Weights of a small GPT-style language model, trained from scratch on English Wikipedia.
Architecture: learned positions, tied embeddings.
Each number is 500 + 50 x the weight over its row's rms, rounded and kept within 0 to 999. Layers, rows and columns count from 0. Numbers have three digits each. The size before them is the row's rms in percent of the matrix's.

# layer 7 MLP down, 192x768, rms 0.0607, rows 94-191, columns 640-703
101:502441473475468477454536489469458487469528571528417445538453549565442502549469406493408446529644439528577509502535506384503476485457485489517431542529397454473523575471456447503475441530449555
099:495499514414462539521537429538487510470457534486487511559510598551499505440500459515520510452522427472489543427491504415465532455481485463563532521505537490457538495424583417533517572481443503
101:499552555470546569545478429509567532597451460416476504570598475590471451485455497437566401523476597600488421450463481447530504515505512507469473512451493506353633404518451523596467438521517572
096:525510535458560569534440484518516484457541457399448483509553518461551479442553462438471442415531496527477543446542486539486531479488447455561547493475571508436456532500500446502437400570544413
104:465587501538337554435564507438595537518556593521519440439485400495533439531488509552519578519452433528432481565497552530527510539497552470622481462481366399441490558579554569532598538484571497
100:631500418557493633480512494526562472523469569539450520471560429545470568430448483489488482454462459541497505551600501568554491431512520511525481492522503515517542527453546545502535473521482469
104:548519447444545422603457511558474513456531459518529630574555546505570512430567469522413608534482475486542534598461443450502555501470516442393490435565430565583451427529472462570501471432540592
100:423488510434620523493437454585493516530432402494606566517417482513475428452569506488431527488540513489421446554445466500476516483477490477553573523492491546516544457417462401474469508498526480
097:420436509522553503498513491464512563426457565563552507524594547417381516482585387565589608525388334507491534563528562595479613472552476500433445497543440464497523644500433481476506586583513448
103:466520586433488456526492573455460550456490416504477433430492515522536501479552549516489477493513511473443567590579522501480517562505520538492485489546542476492449486558519477528583589471465449
099:480495480470534492501465596495458519549488423471441476501443493508484568421496472452517364514441558457507473482499548468503533499580494492497493516456464484424496609484506487480445470411376469
101:554520539414464562549414486569609517558569579559510599507553475498504446539520505456566542499502621496500549471494493518449453431483602605553506542471463527410500449528536497470530434465519421
098:445448497510450551478470413559519536509480505490461506498512575480586527537520519529519488519456509448501474574576534470471566492425588434479476458643500564408549418464491528428557379513480517
104:475436456409496552580502552548532434394516567535476447500461422478537456524430492481408446523525425472527570420508483490508542478469496476478541531431453461384521528498485490567486475508529507
098:401413507543498440394476459531466484439567542468423446504549424483433561462395474513416584494511476496506500492485469444517377520584560518540537412576473473462445500594563507457553556581596509
096:484524463547548533548458494511490524528446555500513522502526543463545477533503424516546527351519498501537485491455465505537573473479518496567558523462623515433503620563471432456450419471619470
093:528414482425567509519430556520404513501522435435467598465412463404536532556448431533404524514347455476572551528567494396542445453537407431489530511548516474503495494495471528574538478499528571
097:452456487497529503489596575576471486557484532490544487464517535467487465526415470545619534495489586568554458512514556515529527457532493596507558507551447498521515456540494487493544451480471485
100:514552476452465501510552444471471608493594504502541412540583533537529538458581486538475555469548506496444588488432521418569454545581463548539442487495474447512646466546517473582468619511585544
101:508464485484418594509523302451503539486576497430523483473520501606611473577521452482487545525483566510491412484441549443547528462541512604366540464444386478526525559400467455517558347499506463
098:634589536478489505554509411536592558593457483484550543519483487548487492482493518404462512584519440532540580451422443395500423475497463519500465461570479539558414476445552453508476472458477438
109:548521477410484537536497436419529556521503588549550460514437551555455526530529572544487557553433572577531446516479477510468469543431458492485450417440433530528531520584452521505534521456453488
109:478554559491475549434495562528509411556485514479568523522453482436452486566519489498434412540551486526553563492588547412442448468448595503474468461411553542471553544465580443416441531507487497
102:530449491545516499551541496464538458487510527546531602493558481511569475434396501423480540482439415517556434484480464506533500503548527483456631513465462494491466492472527399485500469441509512
104:533475511545508647656527481543602448568483580446504535563442545526498526516588569483536595510455570446518401474475505437562446535494520393518543459560487468518520573442557553491512491577519527
097:487516500577489507406477467438514476425548547423525489493535545402502467398537482403405454509499409632531515562508450581519580527449504621586453483418527485512513506639444411483460461464459525
101:522454518522515489605537520560567529546570448488561458358512471517499562463453445490497548509480469491577479421513547506515513497441483477534507571549502448542456488495553509485421531416489541
102:463482469633495470447492464512578480403555412490456428566493538450475489489448443522495491453407518483448416487441552449447527504485449510564507517529535523490466502543473459437534535522446405
100:491513537511533498548549594378536454575459452502531364472493519428503538443481553491505474482547518568537512515530485478560595581482415545508419398458474501520445524539427427458621519437512563
099:533486439519520458516504455469515467488447513414489613481493502563619530447547512547514422495493537532477455525525481459394478468463442582413490474499534497507491441516453548515482446471574513
101:525503512461437548448497503487570487568498524608492541500480476491560506488474499512566513515447423450479489518440525471498464484415555393539407667534472613461493478417465468569471573470476485
094:498461440497653521417498539564475481526544560522460554474501532600495531427454514517458491493397518466595403402529495413510426452464511485495501513504505524505495519487485530452504462505542505
093:472497529488392444519563487540532502529442472470492435428520503575525513484529484465434576531370479463450433512476459544449513459515390497407473507523439485564482505571500447487485542583426519
098:459549472569544497445547497434463536584552439545529490536518496497547506417507483422516532536579493354524590524522417519485498584461488501506487529467461445489502527444526610458452528413506460
097:496548491495456549562445562505455504414415475545471464453498491499472524526518528558483502557495471486483602450425490537395574492538512564494530459579474550506599530510516508533442576484507438
097:527486569499479513460531358479521439509576585639504536468458490484482474445410488562478563386540593513527491530467505563458483531558519513558511508426533450488590384495538516445467606468501602
100:576513480427581508574441580449480567422504525403516439463534522551511525501486472626594489489543521501550434493546545552478409517490509568528479469502474507536515519444517591468561574630498415
100:503500372531499493405427478494440597443546506609518530576492478541520452487472365438529452525447557448558466480471504556477515532429593455530466429536476523578459560483440531526452452394502574
104:358452452447454499497521469459510526495513471538515552525503509571501449460487549552498459390522577451539517476497549479490537481474448520510536447473520487508477514506511511505474493504529495
098:513537536570516409576514553534501403511512465468479434519403499487418524588479461468526500495524420581483551526543617585349531485595576475461459466456534386443505533553452575426448595490494514
099:523514467549659503442490562405507539530480437566541588512516454446529455520594516521457580529482492549419501512516446487486477497494555490455524526444536494567549489492482523466487517583469360
097:535520515478506547406473481568428471541467535424490564491595527544482533556548561609578508442478492530559546565496469507495469514418564547579561474494407445472509503470664492526482444474455577
098:479476504463539534390447542464492554509529527460506469466597534553473522434504484522382595428522444516534448500513535436477540476595406557487454480602532452525507517520443509457487502562567524
097:518409405476478495510576522440498532518596455522494450573413499450565420559518563488523468510513503567563573554463475488556486538539493591458513518462443390516532469463554515413460467576536521
102:467507509476601431448521553609488489428592403531428461533503454567395385605532446517547400527566437484461544466561465522441541430591488511528357492458498477458479468533490555459537389583464471
098:475437529451513458522438532545395554501509506535479537496528592511493500457513542442433454495409491447526420516452451524592395498545430463469485501457486465480495464547569522511497499576575598
103:541484452481502547504516510530491518542396487566398410487503537448435377517437478569614540457471526536411556370486447423498448466480562516446489385510493475489447507474484472524517465465499580
100:474505501588473529492590481476567461514527583532520555493470483533478420492487514516465427562514463424482471570512551538532599523575584569551557412298560522492509507461541563562516520527504445
101:555536437589528585523545568416486506510518403477469507510550506497509590444446475541538576531436526531491507504481505486435501500523476479444546531506386455498553496430574527537500612475459510
101:528467513450436473427467595402475442488492449463514554504470498493521491540446565446478527435630520557546584409462518517480462479481490512553516540546570574538514428539508486458428492510481556
096:494563498525556434473512521443472477548468621497490595577452478442477485540392555428549411441486483509445460485490466581413524522534551566554386602481626467446469502506462561507554405469598559
103:528517503486546519515559498525531514560564534443575437414481548448501552631500514533558590455473468492517476540472471468449504487488415565488503535542449514467533502638473523536557389514456525
097:577507565539640569424499471507490533464427488452553484504472448471511475496461553493532554502423437550519515576549530464481561494519560471539529527529409570446493478554433414449510497401550568
093:450496525454450413464512498564495420467501532468386613514544506568466504443467558542589447412522515542422542520448515489478525494461547447454448515535531599555465413575507452523436456463482539
096:540504483543495536479554474457541460527493549508504453414538535481412502560559542420491569534504514518451488470492515548452538490414512518532465489466508523527574480551517486555439530510584487
099:458558497476506507476491451406509462516550424547536493531567446477479466516443477442479501422407611536454544448554498547478523499527559469512508506454470460538492467510512531496552596457395514
100:429462549518408512526461332411480604473505518476502467495506509497535477586517518512532529490610527504536506570540493482447447570479455623538450524478501562603425413514472453582446466488468403
102:545482498478508479471522443439576514501390584475559566494530509555543468486501539417485471526562497541457461469469521549533397490502475446476563534638575542506531524491468436469545635524533508
094:535446394472428393548449443436422495480552446472500531533529468559510484472526477479477533572464505522407450458483525513436460475486424468506428512515483529526477446471506478506548560472491499
100:523525459566465435457523600521523473593531515436541480499490546477524480503489496533441481480510526469491491475523466565449421505492521476509488579559500558503482554521470483529467534527550543
095:503493545482490506509446499458543508488477539540480549509513534561474464417560412516537563527481560450454442467424577454650536494593436474582480548470535427475460478366530468508513638584488467
098:567584503515583526518445487490577432404433580531432450468552439555502648420406494476478390464492442512535420408505516488587500582461564490510580548464504498521451462549444511454428548446545660
112:581451550483380397497454586457536561467489445471563445419471495477521497459528576520474444570616424545423508420519579420545476543459458544480445492595409471462488563578441439441400621529477500
100:518466407487419493491587434470448571487468511454408464456459489434474483530576561513465576489486491546468553397527454473486509514462532570478475486500425588549437450516519589483466502441420483
099:437490552533526510572580588546506496533417550469537447501525540496342431512526548444514527485496451457536400469433551466392450576551455583471543615468481520606526500502434576530491542400410440
103:544537539466453536475459434416472545433494524434561574499550449481463537532500431532490526484474464482441545527500525540460534486517571443586476492507473468520449487466509503561391541508421481
099:534463434647503503489522429558462437487470485588443483494507517486506562479493451413570521541536600526447490470446513454533568512474511406518545564447488594559410567567436571624449566517568496
098:497490532544427504404527481573540473573499451469531472559451467534474470444418566490495504496443484556494469494630485495346462486491511485527598490463487501541538476446411537556479409525434491
104:495550529446533442543551529459537527535578532555582496476480538413531497565571537465423448605506473616412532468464529463431457570492504504493576455562511479534522537513599540505508476436536556
099:468531492463506465542552522555548414474474566504521554491397485464484510481488470520451479507455446525603454533462552568497480381498532512463544407532438397459536555475516544511512545461508446
103:470536507469492532486449545445530495432522513432501492525438446485549556477602533515462450585393435562544456538398523504564518447537543484513629455419422577442450592468430484538521445501460569
097:633587575468400546538493448505508564463508604480470472486440493547512484524469533512552497492493490489482574483535500465521495508516562463400390532558461540559497564485455473500507598483476514
095:474441454507499489511475455503552408481489397539516571547425464483555433433568517465481542532449474475495405492466383548471572523483486583392527507595505553505531483377465458550450511491527453
097:469546529452563505520514582532509477560506415529523490367489549469444542523494558458540488535469555531488449589469456477524543532472505453537475501548474545542519447475495433492514538498548432
095:515496581505574463526508550467546489446454507523442491455490393524564494520493488392495478535620419585479491523572544524557478540467498422435481556400542468442469536449520493444449483532487503
099:504475536501483431536486491525556462550494540466410492469493516526427511507460476479495449541499432562450511491396457538567511414501479431485540451500428410515548481492428461570594503563489446
097:586576601553496389452516447494452583485500523553498493450444551554459494462500568443472506496624508507464411467470563562549430547543414495487516460567390366527611547478464588427557537516467519
097:545571436535490423520534461402481503436444478498523573497509439534537545506605471545539439510581440569394483457488596491513549465554445404451457490385558478516435647522477469444471524568565499
098:486508448455501449459486466524426452522452605503533509491528392598495552510517439467493494495470438491514486511493513542503428528526623511481463458512552559472443438499408439478517437476537487
097:612478580521469502506461552612470422493422471557581515502541573441428496578524563544499540507535588449474447466554543542564536526526572553465424527508486422543482551508450432547530515560496528
097:551402538538532467513522498492442455502520534425448510464485512485474436520443465508610489480518510558490521496603480562518451455543499452501533431518527492467442460540525591460492588401530484
102:467483510475446474477527436479510468496492537522464433511488477541513568495431453551435436462512480370418502529576547592494513450531579425482470455456519499509462518499493437496520568493512508
100:501523542625491562535519458455594537532479439501480425548525465582466513494472469556522504497476486547556527576437446518540527480505435583576521524616460444554564503505522476450497476494461498
099:509485444473404607552497457533464474464436489485562430616496516463440559528558466527436565564500505515541483462541501546516539510542498540482473509512501499408356403530525489518488490545516524
103:417466440576557543494490500554503408477461491585456567518537481414400431509577539583461460512521540448538417534473459499450505543530484474589452495530514488551531485398467471501485633457470565
098:459471410501539505522512448399475512551460484476452461482441508499537521443515518552596465387457494504524474507604541473446539465489405517488470524454573573546558487518488595507522508462488591
111:486446543442506511511523567473331460521522482544442433431467497558443401517505440454628520476579521389471521402516449485453530497509514630492552576484538508409408522465520507503528526495515485
096:544418492482403488541586536496487400513524477512559545535430524561503443515472550466495579506375589494454489447505523475453480464511552494531563532597478535457526528445416491528569426515517456
101:577525498498546540433437520487450519454501541493563471424467461505549441556421559535478506404533468578452508493544460486558587517543504530561521527417572502393505441469556458478477438477510482
104:460537534547685519525403455534500566451425556516537515543499524475595496486483476454506466525462473576529501553503490533473439511492554507446470582473487583531493481545414441508442614473475523
097:504518437413512514488570453447493545544559472550446464515514531528527517545448453603679460438455526451497465632514597472543440492531483483506577526531446528526475514434557467442482549503534426
110:537542585495460499470328464502445512543499421440508504482545521534432442519530501470438468555580540564445583564503450610476500517437516556460406500464529511460530411511533430421378472488533453
100:514487435470553479489542450594539468543517579511515491539481489516444436477503555467485567513419571572414468525445504488438471543485537572478598463519408441541428589507430472514484526572460532
103:443528552493428458497528462566523495566423505512419551464568579515528470485638548523501502549419462545544512507492522456538431487576481521444508527584547591491549521456613544454524434535585511
100:400506499553460477558414525469555500517470600519462417521436474511512465523455452479528404511554492555506421452472460413556427507532555553549438514530545553413505435525435493496494508496468466
103:474517471464532518446595562525536552523436556538556457529526517480524540460480536485492463663563514510521519536524484465561568514534479514471468527566483467413531468561502569595466531504565511
098:538477460487389467463497450437435505541427442504436512451561505496528482504459475478464581439511470567518455462579504366481482554449466502571463476540536465525519415476508520477537447477403450
113:503553594562510444509496440493517437539638539543367478549489529466521455464573450519517498514497516519558469468506424522501525556436409396380505438475567510474479451586590499447505527465496477